From a checkpoint of a small transformer trained on Wikipedia.
Size: 12 layers, width 192, 6 heads of 32 (1 for keys and values), MLP 768 squared ReLU, vocabulary 8192, 6.15M parameters.
Architecture: rotary positions, normalized queries and keys, attention and MLP in parallel.
Training: a variant of Adam for these matrices, 132M tokens.
Each number is 128 + 32 x the weight over its row's rms, rounded and kept within 0 to 255. Layers, rows and columns count from 0. Numbers have three digits each. The size before them is the row's rms in percent of the matrix's.

# layer 3 attention query, 192x192, rms 0.134, rows 0-30,32-62,64-94,96-126,128-157,160-189, columns 128-191
080:185069085143130123145145085140078127125087103145127133110134106139139119111092115149094108133125132179165130134083110119152113058116127099125108117126099184126082116117131183051172123149185155
079:074209117138172155160150129068105140188160130119166145143157123145124152145134193157128099124141106077184092140089123105136154156105131153142096127199104113088144126110132095082186127166137156
079:106105061143134172119132098118074150153196174166098094097111131108117119108110079142166147158149110121132088146125107091168198116135123141157069113113076124159111201158069135153162094112207107
099:163079132124161152110123116130144114150155080147130134086153144081134113123061089156128098171204096145149119140222158099135121167127063128145063184155071086147076122132084092095126121116097102
117:106152103140126135149146155142130105100134160122109112140149128177094105160103184086168170113121142131082099151046087160175099096156168164072211106082160193131147128115171155146113135133118165
132:179114128146143122110120102078160145127131084155144151120102132076158135117141080125107076154142105128187161104235154089115148147099093077162024161162120088142084147146099114128111098120125086
120:128160125113141108107079131092147145116130114132133158139143134101130168076125117152156112176116141123170166116228164112109123126080110090135044132120115117132079120150096125156162116105121077
106:079133131112125090097133146138126106064165143120120151141144118148079139039096095162149110108080177120121138134153179148108096147111115098118163114100106128190133140121115126189115140134150108
130:073187147136117100092104151149112140092109170128152153174114108172117146081117139153136154158093160135161117153146126075110119139145137137138159086090097103104138079123143150170167160139142140
119:183095117123163151161107118087146142158108112157141106080130181077156161169190140127154099151146109146149161127143104148152161116084136113113065165126190149115122140151062104104125106092159064
095:109145166076123122067105200149055129104113134120183142144099106174127094133132142165119168127096158131148107174136164087150110155136138128121142134112102051162134118152134178163240115118145099
091:118213129114151150133138104143116152078150205125094155139165076125121136102103167150122117097129173067182047173120125128128110166134164115129150108101155118132161152053130145142110128117174130
084:103156155091152095093120127168117152068149173097128154089158099092119132137131174100146119137122184095161062217121163144139151184134160085141151132092107084128121156098121118151098146115129095
086:133106101203111110181145063122200114171141094115113135127147171097123153111129097088119115134142070122074152092123107158080116086120118143127104115153139184079095107126127091109045164135090150
107:149133096151200141130117152191131113103148134163116117159074072127096115120093073173097101086125120103127114130075120066084089150137091157188129109136132019147174154066136135122094090111148116
081:110176082147110114106222144109126092132144120126119183211122086116089095106104142120162095116071141078155161123143190118114083158084137123090130110139150098141130158129190072159088114154140160
091:067185184123114217161136165082112118124180151129058159170137128159095155117053194163157125114116141071141107142158087076160191142139196140143108089144140141146129128109126104128123063158121172
086:115171154141163091126122158130112161097155082118192116102090129128148171096170074158157095106089140154101205089182157190107115153115090112169129090196129095135188139117080127119085125122093116
095:133129125139152107108149100130126136124166123083158159129110117106132138156117103178122091133155187116144104149189129131128108205076060136143102114155121099109100108105098081067084118093084117
097:060105088197187111149153172126144120142193102107131176115136168139119140135107128146149108099143148106110161125121131142130075150066075128125135123150197125078105112134122103107076140133092126
098:206098144125129150132112088105117133154078153187101125136093096115161123172168115122035125127182113142160094123100101095124158091160156072115116163120123095155130140099119186096157080133190170
115:040175125127129084078106193141119130112152172080118164142146133141121166063102135129175140128104158136128146089167148174105098151127139133116143119097141119135151102122136129160136192111113091
117:060178138104095107078102194158065117089138131093166121176151125177104144078070139151146152107080164133079131118132146132098090135156127128165169083102102148152153087115165132138137161167125124
101:077123158150122134117151150169071115115136155125121104182131069187116090175086141151074123075138142118069076133045122087090141147185121182152196113156104124135184135074189129120090146173149169
102:088132142111081158162084106117098159187110093121142049161113119157168127187163186142094156125126087113112090130109089078105193109154151173176109152137126173112130143128157174097159097140134122
117:094132201119112110089106139153089128095148156099122129092168128120100119095112122122100124111129174124162093175200184192110136162145161110064145132113106087152173146134094134162151162115120056
101:118196087127118126131117118124111163122100140132133102182121068157134130087090192143125124122072113075155118098108114058143138120112157129184118146117159145133151154089211148103102108164179140
089:134107130179104140198149071099174104190135095124129128169100159129149149134123103129090111126166064121058133062080125103085120098139103145133084097224120172103092099147128110113082125126087151
084:112095141127150118070093142106101114128131137109192090049171170114091097138099149092155113158069145117171161152125185123186183137116157087125120160124148125106134143158145091145186147162156078
082:122142047124094076145186089136128100105132144110189146153107092091082086120115119182123116144070095129129111132194194093102099139140122104134114144086160081112128117049148055153114143140116130
089:154163132142148135081167119165105127107124176119146142138169118133148156070088144130107116155101179137154095132185143136131123163144159093133137147132081087143163098129100117130077170137133072
103:155174105140176171118081125103148185084088168123154171092122157093151140133090184128119101148083134134141108122128142128141118146115134145122110092125119151152128102125179113060131048072129154
099:053150127091128093108128117148096164183132145110157154114163161127144126020121154098112174119128159105123106221104134108122122173087096103089131151126082122023093099135104164157150172118142077
114:147143117158093121144114125086147140134104075167102108140150132107158129142147143111133134166080136130131147081137065114120160055132175121162105122110131136141131155143105121119099060133167106
119:134091077203144161154097117175150117104118087165160128108096153101163126152120114144149127180169121169172177153165137086098118096126115120172075127153095117084119143144126099087088116171151108
114:110137154072119131175164164114088113122162192095142134111136112139063141150078152140136107077128137121087106103064160120128120193153121145075176116118140136166134095084151118122188152064112124
110:134106109195112078078110110119170180119101090156116119144112159114170124118144126123142103196128102137168177138166079115138170065108095099168077125166137121098149137187150125123100114175144117
088:180163115080148159080081112102169191170148143113118155143108154053188115086141156129130112151162129103187140138192132171088104141109092143139046097152128142123146091177085096159102096108139121
113:149147112076123176148158147159139116103148144065116144134100085129082107088134120184106162095117159205118111100164209176083096202110145123101111092138067089153167101115091139139131151007151108
094:184168123130049086131159137172078117108121162083156145173119095126163106092139123166074141132065156138099063141154165122066096183157150123132152151097113092171206088116126137109119096113180166
114:104142121098151109134097090088140157201090102121085099113161152100133150131160161044142123132159101123194123149125111152142160099078137132130102134145171205085068164120064151134121132144146127
071:143128092115070142162115097062098167124141175081100155139129122064155128104149158156143132159117149122150087074169184128103101185174136142141097092139176145181201087125119141091158090078155110
102:088207154155140163176159120104126111120106162085131165178158087141109106160137198178142138095077124114095084123083137078105132173104125124117143116084106082170078132125071094073102109062143170
093:158171041058120064157124120117092131153089152085165120126144108081160091135157139138171118140065123107095090192125135084072111156157054133152115159083139130139090156120103086114105095042196098
088:093086209152124073089131110187138106156129089177117151107112153125111130150117080123088139125168137112129161150139056170132115089127101107115163163105116137055097105132145130196117163219118147
102:122056124129124142139130112156140107138138067142125139105053074151090129098118077075144138092133120070146114148125137069147101151140125156188149133155155090061099135131207138121096164157069138
103:131183080182138168196200172180150117106153172157148156149133097094099135121108133119120161096095142089113170149085132063114151120075079113107127056172104051085170142146149048123075124135148141
100:167171175106104155109116136138107143220151123155126164182103067105109106090141125165085166042091105119090100180095083133057097135121160143161142114135151132117151098093113109108119092119111148
101:098145163076096134114139137132153113151131112080055126145163130116103145110157071137100111041110148123052123144055138169113131144115145082140145143141151115112159121123085159164131135108086139
103:161154053205153111189129124135113123108136108154156097141042105146157137142133139139168143168140106134193111156140134088131119089127167164149138121093139132089115158114135082083105124158162114
128:119153120082153141171116118132139120100174171086161138107100125115095142089065118172145099084164132130120098132128197115106084202116089106135128097140128111149137095096109155075150160080121100
102:136092136148172143101097123048101153131120136161128111112145142128113122175142122154094113102134098110083142099099088118233165132080109126149123122116148136161148138153163132125179081116150161
075:184157144111082120143134142128152142150165133073082142159134092122115079078125108138158171111107143094098079128148173158027106153124165170150144107110113102161136145148081088169060163062124133
097:141158152092061095106133174128097094131155133097115125181139068157129087041119108130118174101085190121114058134161162177043084153166177167135138145093107104173148119117091130151089137077139107
118:124136102171109148190152115132092091109118120154113179152161077117102110105153116158065179119084149126102068132082123096123107127173152141152184135083111059100133124109155092125127061169121157
105:151133080128107081075132092168141144176097096191139150134156140095202107142169154084100101145132127047186116117172072141118145071157143151138133130129197176087120162125168128157122064222130110
110:113103180046111143098123176151141111128136131036104128096117072118081082164142106152125151077140151112134091158153178190093097165139141161143146122091092099165116159114060126151089140049130081
110:118162143160137117110139175169171152169095130134119098133121128136190119141148145085124111130145117036173151133133088130109176069119164156111143157092150157102090152158126078150072105160125193
104:095083191201130125108118108150136116147106094174097146132134134158114143130143096130097143144156142125154125105132074171174126074130157142106159138119119140095122101153156149172114137226117156
097:101198125045145119121113145101135155132106161065104102135154143100137132135143175104111128152159170150152114161139159160095145124122107146082095122117069184127106157106034146088142110046122097
100:177140097161106142134163123128121120122116134160117169129170149124144119109074103212058154144123148153059151113144125113103122100130075104127106117102070147169120120134091117170132088161159174
090:098118145085093134130122132123143138176122118049139106125122104131108145141150126100198123103067105137138109160110145119094110188112148135184128156100126127170061155140079139116088157066127137
094:104119166174091133160131143126115169140152054141097109096141142087096108157124153124137144127048122126152131097144125123114158162131108100130111104171173126112079161162213123157138119135126144
076:091093145146132057033168118118095173117143163088126074095109120151154144126137110121112119187152149116155126106105167175125117134163144209120114157070152167164132124116101208120139196080146075
086:113119165078106160132169137079133165129108153145147176166127162137150115173100142127094199166208086106155115111071074115167120124124095169079074157200146145105103043141109144146117097092140119
098:156117134072134153143144141082082164138154154111167172114171154174140098140102118114096108176205116135145119132134167167181100178129108127098123188181178146131160070149133166118095121096149104
080:084124164146101145075077164128154116168091118139116086167152137116070128150118143142147150052079147130132099118100090047089163105148099109148186103060131139103139171114087066176139129119108149
094:137132077109130124186161102147145114047164119138132174072104127091197122133084121091153095219155090098165164118172145177138096155165172099131080166197120100130127121127166150089124102173154074
085:172131121084146134123147098159167106067178142102127169095100098135188104105121097120164140189151090107156141153173156181133106136147229168155099143098121097132115128118175159111134112111105094
091:160135138100139123102154128157152071113149093112084141135109078136109091113142112168084153126099180172184129164141145129080156083111204158065120133125146143108119141116106142125167129117098129
096:149111105158150104167159154163117108067151093078174100125120092108157116126109082149132166126071130135138110135114123034082081162157120161208136121130172023158135102121106115100083071155080127
113:169138146123125162135097105135190137213107110178093130087105151098133133129196140071113093135141105131166152129150089199152174080084120145099111162155144206087121155159119141158111152124184120
123:177042116164145147114136177129137102114136088133164123121107048124174109097144036150117156116067123138115143095099089091106077096140119158241125105131098061096106118183135083160050124132104074
093:082165097103150128146188124189121081108171130127107192179140071131105092162095144142105104098123133109175038133096126104110087170108159149117130054177200140109090113090135102118133111107106125
091:195134160082058098161132145103156082161101066133172116158128130110164113121113119121125108122100144080148096179123126062097112128135106151197111164156136098106059135164108086175068101097149063
111:086198145101141088146085074110121177135105171104091098093148208110109164161126196119146107144189123112122139193150135158152176149138100105018136153094125183147134132097118166092195145165169174
128:102130095142155120148137131148156078121147163119201166127150110172099111068109103106113147159070138114107144144146180111102073151096120149223135159124109052104109105149111105180082173112123111
107:124145074136115161182198144173154088132181130154087209148109130093087136138121127140144120118097152075177153125141146100125117136092118129099142108163153057075172104127130086132127099152142113
082:058135105081156128095128123140126128165160156148105174130113148101084106180107137124151131153108089112126166129159176141092152152169050145145158090154147123133148149146112102145110074104105153
084:140139053200155131071121040154165160192105100152162140135107124107134145106196102095112163158129136129113180150125091175099117079119156147195135152123134122126114169161131167086140126176133082
087:155101102089141148125115193084138161093139097096131096076128125180126138102073092161180094144110098090110133100136121182184138149137131133180121089143158118179164098138117166139108117092140095
098:042089121161128168181110154109132133183133102086032094129118125109096156140112087168170126088102122100145111133134111081102123141162078140161153094085140102074205165137089150161144156182176121
089:189153148157106075101108113085115120120104111179177164151142113159130132125105153124112169193103121175094101129131118129179074107113160131136118154121085133118069071142134118140108130092137140
086:113118098080119102116127188164121105095143116059068120090112107139108133146178102156143110090132156128166121159094153135116133165141153121148132104178205112114174150124117141121130095089099135
086:128128127063102091131136188133105067081136070084134109136126073182125099149119110194148121081118173162162123146140148071118139151135159146137126110158139123136120182123088118100108108126060151
107:089131095119117079156153159118076121120126126112166104166144147173117141143134118188081155108121147136080099142087144060117102137138110096139155078110110130115133097090116103120130122115084159
115:123085082148123088086119076090144177138103102090155106131145100163123133128166109111112118131096100118080128109130122142165159122140090144196097093113127138101125165167191114143067125126075104
102:138182178105125127102128155164137076086170162111132162103143045140091074115131102126086148096118193142172097190165129162087109091141154160086162110134096132080112126121119104194168176129119107
106:100142059123166135118185115136140137130147113133082165156138104145066116125160138085126121151125144112141126120083132118188139101048125138068123106162205166102107159136159112137166102102119136
112:079176119101167095135098088115091162137107167102108100131152171135107165171134185137113105170182118168116126151129129180153137151142117099017132106131097201134142089102131169089205145151120171
098:227119189111121163105089162111189115148107066163124067114106124115157135103172109108094129137120142140129121107153088170132162051099149148114133131127094189093115156164145134118130134137154100
092:116134131129116138194103122118180150155142072153099135098109194108116140140147099133084122142139127106106133153147131072138149092132114129105131175116119158129136160148084111159107080143164146
093:157096137135123159159127113152173095180132110115131168081133111059150128157142127117194091134107161128168125139108144125135118148110131106169088147185189123119049185144084068151129101124116074
121:093104111097099169098138120161130135144121126139129201089104110106098100080144131100159146117113104087109129068160148141156136170059077146160118131139170107120216158095194144120113100121155173
092:115129162115163139172144082155161123114153095104111055112125091093150149114074133131205114113140139086124163094082138111131138155167098142121154124147112079084049156136164100097130133149106129
087:143159097082166132130146149118110159131144154154192125145159165170135157118110145162103134181102175161065147158159085147127140076127126135106104033135064132180128104146087150124162060182133115
087:177125119122065160149097117133109138123124119094102165131170116103092099102142105121138118133153151143126110158101164102153100191104097131104161197136185087098145091146141093142122140082169116
095:131107148168110109050158132110118103112142158103167120141146128160160116070135140152073082081150150043095137116155122133145189118119122061159095076125133180155169110138117126099120144084116065
091:134142108064102154146090139144115171143090089177090093125153133115147111158130108125163168194099167162150126168121085142101102109133105160141153186166167064125120162125130133182125117177167125
089:163106134117175118144124140104114165075090100121081132105110137122098082106116098087176107124069147121119127132112134095159130153138044145195132141179206066119181157178155117176151105140179133
089:164131158132162082123148159116115113054143088133129152141078141177063154145084119162163117103145140137119115077101164098146149139170133089112135069178193098189144119138138161122193131101084181
092:066059116146104084073167126123046133122101105097114139104100141157115160168138085110134135175132129128115088151134174116188114133131082100163120116165135061167162106161139153114136070147147202
102:135163151120124146141139139136106093113152172140161167171169138141144107078130129137074124080092137179086152126147143123071098176147101118091131145075065116151165087087099174105069111087120151
090:073005113110177135113140125137094139151147140114072126082100104142117134157142000123155125109141133140126090147160149171187075128115110141140158108142131056128183123138152138159116125117163121
099:179105131119130100105110136181132125126101131160133133107064162168102117160122092148149099110135069147104113084203117141148139098136139114082144148061144132213182088147162169174106100111128157
096:154116104091122095145133132083101135085135156161127124130094108110145090197143116118129066135118075158125101101134137088128159152177104071140148153119166102173131118102108072130107053079139135
094:118207123174052096112130110115121148145065098129117110162150143129114149124096245104078121188157133072142123173098097087076174107145140151128103162125164190127085168093110154102157119183129133
119:143141135139157108136163126174165104121138130102195155187124084150156104072173107158143126115063169111094113185125149123055060179147072164170156104140087095076122105159159131055131206103113129
109:189136082067128158161151151131147094162164117155082101073097106111131146145148106119115105071163127123134135151094133167130180124125128094108156125112135124153139148109104093160169107130122121
097:174145174123125123116099130092132127094185164098102157152112080197117141111138133169177160131127145189120123096121161137150135131134226133137173056104101132137105103141171111144113156084091123
100:118103090091088175095141146092124140136106052144143107099132138041160136166131092104104128082102123113106106190139115135111145122159071150108130215129150142132111193130100130127115099171152121
073:164110143108148085099118081172184113115119112140091160116133126139158145171113111086076140128078166118154140077151164120126076148131098096107127170120117087122095127129148109104071047150099131
092:126080111178134120111121160121149125101125091118115148075123090114095109137124123121111117063135080171158101099079163121152177130115138140150153186080155150135145151114169117154087191088118098
096:121147157091175147132100159154140162162124160169179137168163140183153124114094126155163140180091129087112170127141059173121116065157141161116102111152087107131101128122140147131140121129064090
090:146123091171108099111088112118152146100099082101088118105072139132109113132153126102115085129126076204154125101113174158094145132134178110170141158123161072163157141144146093167165121112160184
081:159124089172083084114177130122124103087108106084087112101060133116057118137142125101162049127134147126142087115112155131079123130157166121143135094137151091130145134119160091149155133123117141
104:103098116153104056075187117161095093145091134090127192119094125151116215185107133112105126134144134117125091157140161114189142107146189141075154069122072134136147085146165142120076120190101151
121:099053085189094114102129081121166165179089092138105123091107110093134139140150123078125085129117109052122139157140133107165166102075126157195111152148106116115098175175121112158041109163121095
106:162058098143162137176150107120141139108138098126137137127092143122091205236150107192168111134138106154123164108085119083177153093130130113127103079164104147138108154161150159097132125133109131
101:147072105178143110082095095143149167143046101182087079077047179092146176148111119077139090143158072105118132095145092074167149074147096122156079157111182122149136150148150141116096088139144088
100:086190141156086112118138139146098128163088125111118138166161126152094163126104189161109165146139179080129094167131076130068071104186154186103154121108104164121119131100133191096122145211142143
097:120102142119151106124139123098102105108148129172140119152110110067141162124115098129117095140154108161127152080137080114156131059158105067100079172096136109171157123075100140042088080091162089
111:118087144090137169162116128095106157158144100163067102085141113055133170231122106149139104153137120205161123097112114148167147117145172141110128146121154122129129135091081078186098127135160075
116:185167146114165140153111151147162109085129178138157129177107133161173147103159126139181094120109131142090142087105166091097128211102125091160102085181107121147151088169150151076157163055112111
080:104132148178090065154097142063076130124129116114112171134197104123174126132106133112124177083057124123138090153139145097184122115131140135122125110090152110106097175183138096089097165126126146
082:111100084124157172197081117078140200198140095103140136105117190149100184167126135120095127144130075101130113137108118129154132134146155091097129158205106118094140117210068153145136143120174111
063:116124096166101115150133141119106083150154174153099104096130138121130085164086051133132109151177115161177116134219081056129176145140176121142087160133145095141103159103056119145141109073158135
098:162121132145157095150112122146129151124139069139151138111104145108160104116126082154125086164189141153179150173227145118145081159131095102142088172159117109116128104081088160087127102146144117
112:101155126132106122124135141161124115103111178099114127167193086145110110126091193103140191121069133135069091100069135121126159135147135158083183082080140117149180149155156128126117131126112177
138:162144106100123124125104111098138133134149096147135139102106159102151111115144124147147066180184112108192171125198149147135113155134104099154052160159138126126104110106076116147154110121122081
115:155157116100117144146108140101124126156147112144129138147130173112158118107124115177141101180166117123157178129206158175091113149122095141124082158169114099135090075194064111174172103116117095
111:133170123108071065112126177113104114135119143136147112203145163177172089098099133173083127143105121164090155110154195153062143158136148125100138119153084142180151089178101116148145108109137113
116:098107130138100108059102155136106126116071120134190113160159144147195113133129115162054122124102148188106151115151172112052149149165073114136120131148070062183173095153126092148105120129119140
116:197174123127191149173093112096139158124112116169109120101126132080125159141188135101172113153158122090177118152135067130175152077074142143126115146104189189077052152116089123120131119122175092
096:141122174109164117110097175081100126140113135127140110191117116142120116132132126170103159110091167141155083114106167120113135150133149086107123130161101095178121104187135156162184120105133074
111:159197157116131130095088156132091141086134127105182134174153115132155091115126153145070111115072152173107092151135216146097146202120137097158110108162098097145160105132134121150115144076110105
090:161163146099160091116097124126103142131102123129176107179112162125158121107138149124078108135100130177115131127110167136092161162128119073144110145166079176117124082193172156179098130099099111
104:105102085170089134149159081171156139143138110134124137065128150103123147130137108088144114133168071096103168165141071129130107078130103169144141134104159147084118145081131089105073143164126185
106:164127106154208088134192153156120074118174096102111165043056082119083143123120095136125115091154129094151128127168121084166126132098166160138153128097132109121111136047104140105094135119141162
101:157178080118058094120169153092055103154123123132167164194150134128177065145093164125091120199107142154118198123157216137124154162084154088087122130180102134124150114173159097132137115138161116
072:161096097125165138156124161163136174157155106154138148116106162152105146107120112145116085163106118100121088108165102161127146128193137132085169149228154183151111119173134127149142128116169141
078:050197132143159134179106145140155118153136108094137175160107140117091141134134164156164150173117126109149117126079132176116107162064140116141166146103125144099135117166091139206097112153095141
087:171120079159199117114165107155144165132125081141168150097062137112168171130202079168129110132103140158132176135152121160115065139145089168151130103203109096110121093123084128083096128156127085
085:096129068137159124129132121154130149134145106099160109132125138132156159076146131154119140162097112146109182094128174162091107121125111125108123126172102133123129099164124146122135110169120099
085:159100198117133168126089115115108138155133138149098122083124161126127151194172106116077109125177121108145066161097106101149138152189124116103121138162149120174130106161110163142185135123159134
088:112168076109086122105153206108140123159107132142143160170104173159161130069114191157156114131123140123085172095130155179055123130105151122127132117146111198122152101113171136101153112131079114
107:092132076108064115126165154136108077134075137122154132239149143189145126124063166155079155110110128151084135125149168117061135137127168109118155106127104164132124107138146109088140121146073155
118:061066169158105135136179131188128122119115133100143150145143120158117127157123119116095125071114146130049119113095161089117144161138119122123152106152123110142189169106181115105064143144112159
108:080110196112177180151128088133181166139111121131077113136119113113096190155165145115115144078135138083151040136075074091135126111128117137121136143151171130109130137112147165114104128149126129
111:140133171151115114103102139111097118102170112118162120153152119119093088096127098136083111083079145168119108166199206185070134156144170132102126167103094097166130129143111115164144168078102044
092:135139148123142177114161167134168130132068114150169127192123099138156099132151181146099135101062148106117094082089187099142148150100129106158112140175117100120174102145123118097071099113125112
102:092097130156099148152166098152160128121144104132115135067118118122103156140121092101145112122160092081106121160104094118175085097141117170138143115117177106105124155063109100101087135148113165
102:159094194113176163137060113110151170153102120171174079183155172103147120137126138112122088126081127160135152127119145110151180127105113091145080134179098173125138137205136118128110091164145049
088:139086099099123130125135091204127135129107121189222108122113151109181091117143074141075122137113142137155184117159191088142115131132093100149096163182106103078142078155134050146084117145171129
094:122121098176080085174179108105106090114155190095111143159130101184139182109064161148135112161102119147138129168121130122121076136158123101152128108168120090129125065141112144084103179128113131
092:119105183118150088115138168165152123089137054174170063070115084101132080128125069115154122103120123130065134109098138125205109172089078093158118148183133121101105126146137154088102098150170119
123:114123061135127145110094120120118147138097167071128153153132151155106100084154100104095152135124107153091086127129191148090093179129110153167134144095168103135146102156065135200139142092114147
118:183114086144127146141136141116126100092112045170157157086126113079176109168108097144166081153138085133072193137161094092174158125124046089132092117168178108090082153145157085062098090123159094
114:084174138091083098125147127156156123154140180109112113174139138166086139069123159107064165099132155108176092144130123187063123083135198161099148175098068149160151140113124140189143163142086145
109:171089071144150168164145151101142136120125057145146162118125135085151088166146099144240073179135106129101185113138120130159141158118038097158107093168183093096115152150116098094132118136141126
085:160116091136138163133115126073159145120079072126094124150129142118160139105113147142227113152124108104147150060187113106136164104083125084201093073135190129119095150142149088143165099122129118
099:101168168108122073107094156117166123142149135119132119157143147183117123044080132136085105088083171116097110120154129126085125070138184119125158148103143150142113117124126092207178152113118131
083:136108102185178119052115135142121155052091119142174099173073103203164143103154107110100142127104156167117112134103175070149124121148173127184154137130119067118177093160159125141153094114118155
096:136175145117133133163114107149143118198132160086114179094120166058140120123177133092130110144110111063172100149174135119073157161125077143140089143131138140072091105110075087163103120153104094
076:139074101136156172101130147136127098082102101142155125169107071143168121123157096170147174111136158193126081136124149070117067148132125103183123126114095038135121090128100121102122079139123093
101:150156129111131136060150134173146138094132130132098113093119110145126131166108145128126103125142142094137125113144083130156209083136148137096174135089161185086204189117145123185144153132166156
089:157106181101142158125111130109128131136152151151172156079102113114185114144137120133113156152103110125175106141159141085161185139125137123178118154085160149158108132113130057176070096147115123
086:099155134148123068120139097116108159152140135075118123134123155150082133109078129076132092140118082070109180103142140154169164145119122139093124110163150141112168114148205187134135158117115155
095:058130120102152104125107194128114094102130145116159092155144121150143151100155137117140099125112140104090136154091149115125130165132101069139102106189062124111177095159156132020136149109138091
089:155148106090117150113177129141167095160118131191121121141088106115151143149143133105082083134165156084125163123151059090132118041128091160072135162079155187128127168127130095174140133192121121
124:127141190115149132112107166100092136115176183141125139139131101111120087077070146173146146088091142125095077115120119163108059214122100116152114063125150137151146093123166114079093133145084139
110:113136139139199145110103162097156188127160110161135104096110142093156177152128133145166091143143149127176178149138097132126175074132107086125112130161098163128108162119143087068130096119105076
100:160127084112114105071138128137136122078135053179188124115085065101160091155144083144170115129138127150038188142131135125160124149101124136112125106166169102084155128159147146067115101124135093
101:071155144094099125138131142135191153147171083167117172146158131107114168157104152151134073161147129114183178124122086155098132059102113135136101119164113098132140154091128070093105075141077097
085:150063140065120116129138130101067113145129167091157129120157150145105106087132089116098138112160142130114081130140134123138072202170094200136172129114158122115136058124125175193124184140053119
092:109179140205164097112092135198139152115101131130146126169097089161162120139168171124161135145099131119159138120129150099089165092091162137158127095125104096134131150157173055082096121115169161
110:088176142194114103081082145102114169143110119140161086177133099184156123112108180120111173103087140108131104113131146108087147064083224138156129124106094133157124150152179071137147119127147161
096:068124171189085063079141135123078135082124150141180093147157084180128110147087128130037139075105162118099125145111128081117113102144161118101165116143089132126189140125194121107127149147136154
106:122116097194161137093067089074110167088065126127132104116094100129172135155151147083168160138139064126130098099153120103158143162132133129156094132142129138145142100157160156072134092119138147
107:178127194138118131042151175173167066122113090178150172099133128155117121123109112141090134105158155154112143115224087159131158044145169148053127136111123186166143162121122172197136150169127116
121:156135095155143179087133102115136169104099129169095090133081117135138150143133166113191115138137102121142146046126091106175159091122139121133124133112181168123186159154159177116124106111168129
098:101135108172142089124163100132101148129123121080111100143132153144081134137089122099150097130120092103078160118114139150150124160144096124074127089192125118093165096160179190101141158110127149
110:176103146138134155095109135128162100157114118178155189104120133105173121126132113135090119151149133148175137085213092106084107078132131164151082164067151151203072138102094084168087108190090114
093:115103102122131147125147102130134120168113104171153166145105140122182140196107092164109139151130120155163173060225093075148136079157130159154110149074180159139157196090089083168064090182145101
# layer 3 attention key, 32x192, rms 0.125, rows 0-29, columns 128-191
066:102123088162126232136137133117122097174134145177139178173184082094144172156123077115150134112140146140114141071094114095113133101163124205168131159141172113123124156100115073133087138165129141
074:099113163147088124138098110103115119131159114096090080169156178165139083114100120113090067094112082097111110129111186136085143174104160122143095149131158136120217130130120110146114105099065182
098:092129180100081101114145143118104115112180071066105139087165170095086075110089154126077072097061144101107110097142218145109133204129137105109127115170151124158178151123127114164143115068119149
094:107170137088135111166082126107091159123086134172142089154128116112178126128165145114133154139140052131155104230105046121122092116119145134094088129085097170088125125123137175092127116155162141
101:137073110149137115116186163161132081139192111078116153079116160160088128149110091136144147084113158144106195062165165165139181128150157135143186097156165058195154159112101078153091135100081174
104:126167120095091149130081097080121147132096172145148127182173091126144165114124169121114123169153123123138074167101129066135106109098104126131072169141109180068075083153138143102141120185159060
064:099160089069117152124107100069059126106114196124112176159188108144155146204133172152077132154208126129126080150084109100120100169135085157058068129176083167148132093120097146127154104145140103
109:126066133112161116156182161153103096110184095112113170121089127136105107138158076171154186067128084149092130088112146188134133190153130119109172107125186074175166146090086098132105127055094177
097:187044114153146143114172150153170092130138065177112155128090113119138091112114048122107153090110099180088135102156103215136103152144107130121170118138152073135177143156146120114055170101074174
099:082190175072106145132090092096070176153151182096125106170148131128119142113155174106123142160130114092157114143083142121124104196125111176095094147162142168113128085122109142134197120120113104
108:124118107159103150172188089166137123152106090187088144124051137070139138146133122158111137107146096144147126126109082134116092126169076139095150142140136103072176110125142130116092104163127168
121:156097162169160154120096134119214160138071092132102089078114201090119120137124119128178084151113109108103175052125113164135187089106065148150129165106112107167121134170132128157088143117185132
087:120117145135107110187124122124179129156124122123102057134089148120104057133191130117174096151092093088109124140093105114119159111101054137141162162095108151128079104159127102146098127151104108
117:116139125096102082089118147081083120113127155094172158153188085194109122126133128109111135157126191112117109172163150136123127099112155142099106140116123174176073139120116127144173124130096078
122:146136130126108084120121121123128113126119133152108111124185067146156114133117155123132080139139168127138057120095126114103111193163108130153192095123132137086141139118156097111132180127074127
106:120119101161123144142136112166089113108139141129105176093155156123169186175105109063147075124120103110109147185102150066117168115138130119114172144156179099149163171142108095102080165109094134
063:110108134079183115102126128159137091160157121100157091157069099189111156139103090145139152135107121142115171199172122109092150112147159144164101153121125113149112125158147142172078148155083091
090:117127183180124132147098135134133131146096177184143155197130058112096116139150131129159146118163105141115090119085069119121091102139101187135146166083118147090120124094143143120139116114167091
080:096157131098151115173059085112100124146125093096134036126109171064169071105146141056130148111113061116170087161082192137113095161112156165108118187084137127047109120151093138156144108120145173
071:133160085142127136121111092113096156109120172173143162162185040104150143178144123091149091217149126161145108147153067086152134102132125151112127146122144161085067110127141149090153121207130069
066:137140202118153106114102165132110091118165116081122088110088240124113100091103135135128130065089117072107114131101204127133164164089170051148145090173087092093167126149126131154151143057119171
064:147085045097163121142145116137161116133146139156108175102113121152126174176124087128108168109173102139110141095205058174126128097179137199078131172145138108177175158133091121114118150169124129
111:148058087117187131143197149177146107106168081151128155097097118136122114150170067138159172108135110165129139098180117208133113144153155157087161109095150086176172173093101158142074150096124164
081:168071106188148115128161154172180098102106068164093098097088093127135128124117088139186137103108108155128158074146124204156157088145178099160173118078170089173109198120144130097088135104126158
106:152162109196093105141124084131124201151091088166115096131110160085147157136177168107090077182127155129185142152184081112090121056093143156121100149114105146080066146137117142104112099193161109
176:133077096134148124119159183183108074062154128137113143118104076188108122177133098166161104125112148147105145082156164168142168164155148090136152044071090116195131198076150148091094138081094117
121:163131090157120133124114118102162191135103132148094131062104166069144189177170154109163085165148171091157164123189074109109149027108145123142134108115138169136067190140082108126105145151242123
097:124146129105119119111123117092127142149087149105160162155167111165109144101103131116159144159155193098148143111171126172112105073142123155123139137086119179161067125105128174166169096176169118
106:149138120092172136116127102135208092114162095123121073145083097100116128145139141147145078164103140107118125103124143081126153120128104080137077112119102163125108143095143172078115118103122085
104:170137117115154136102124099126130159141087147116137130069156183092161153155132088068116116166137145152113175152188132135103134087152190098117132142138131138169117092154067142140151140129188112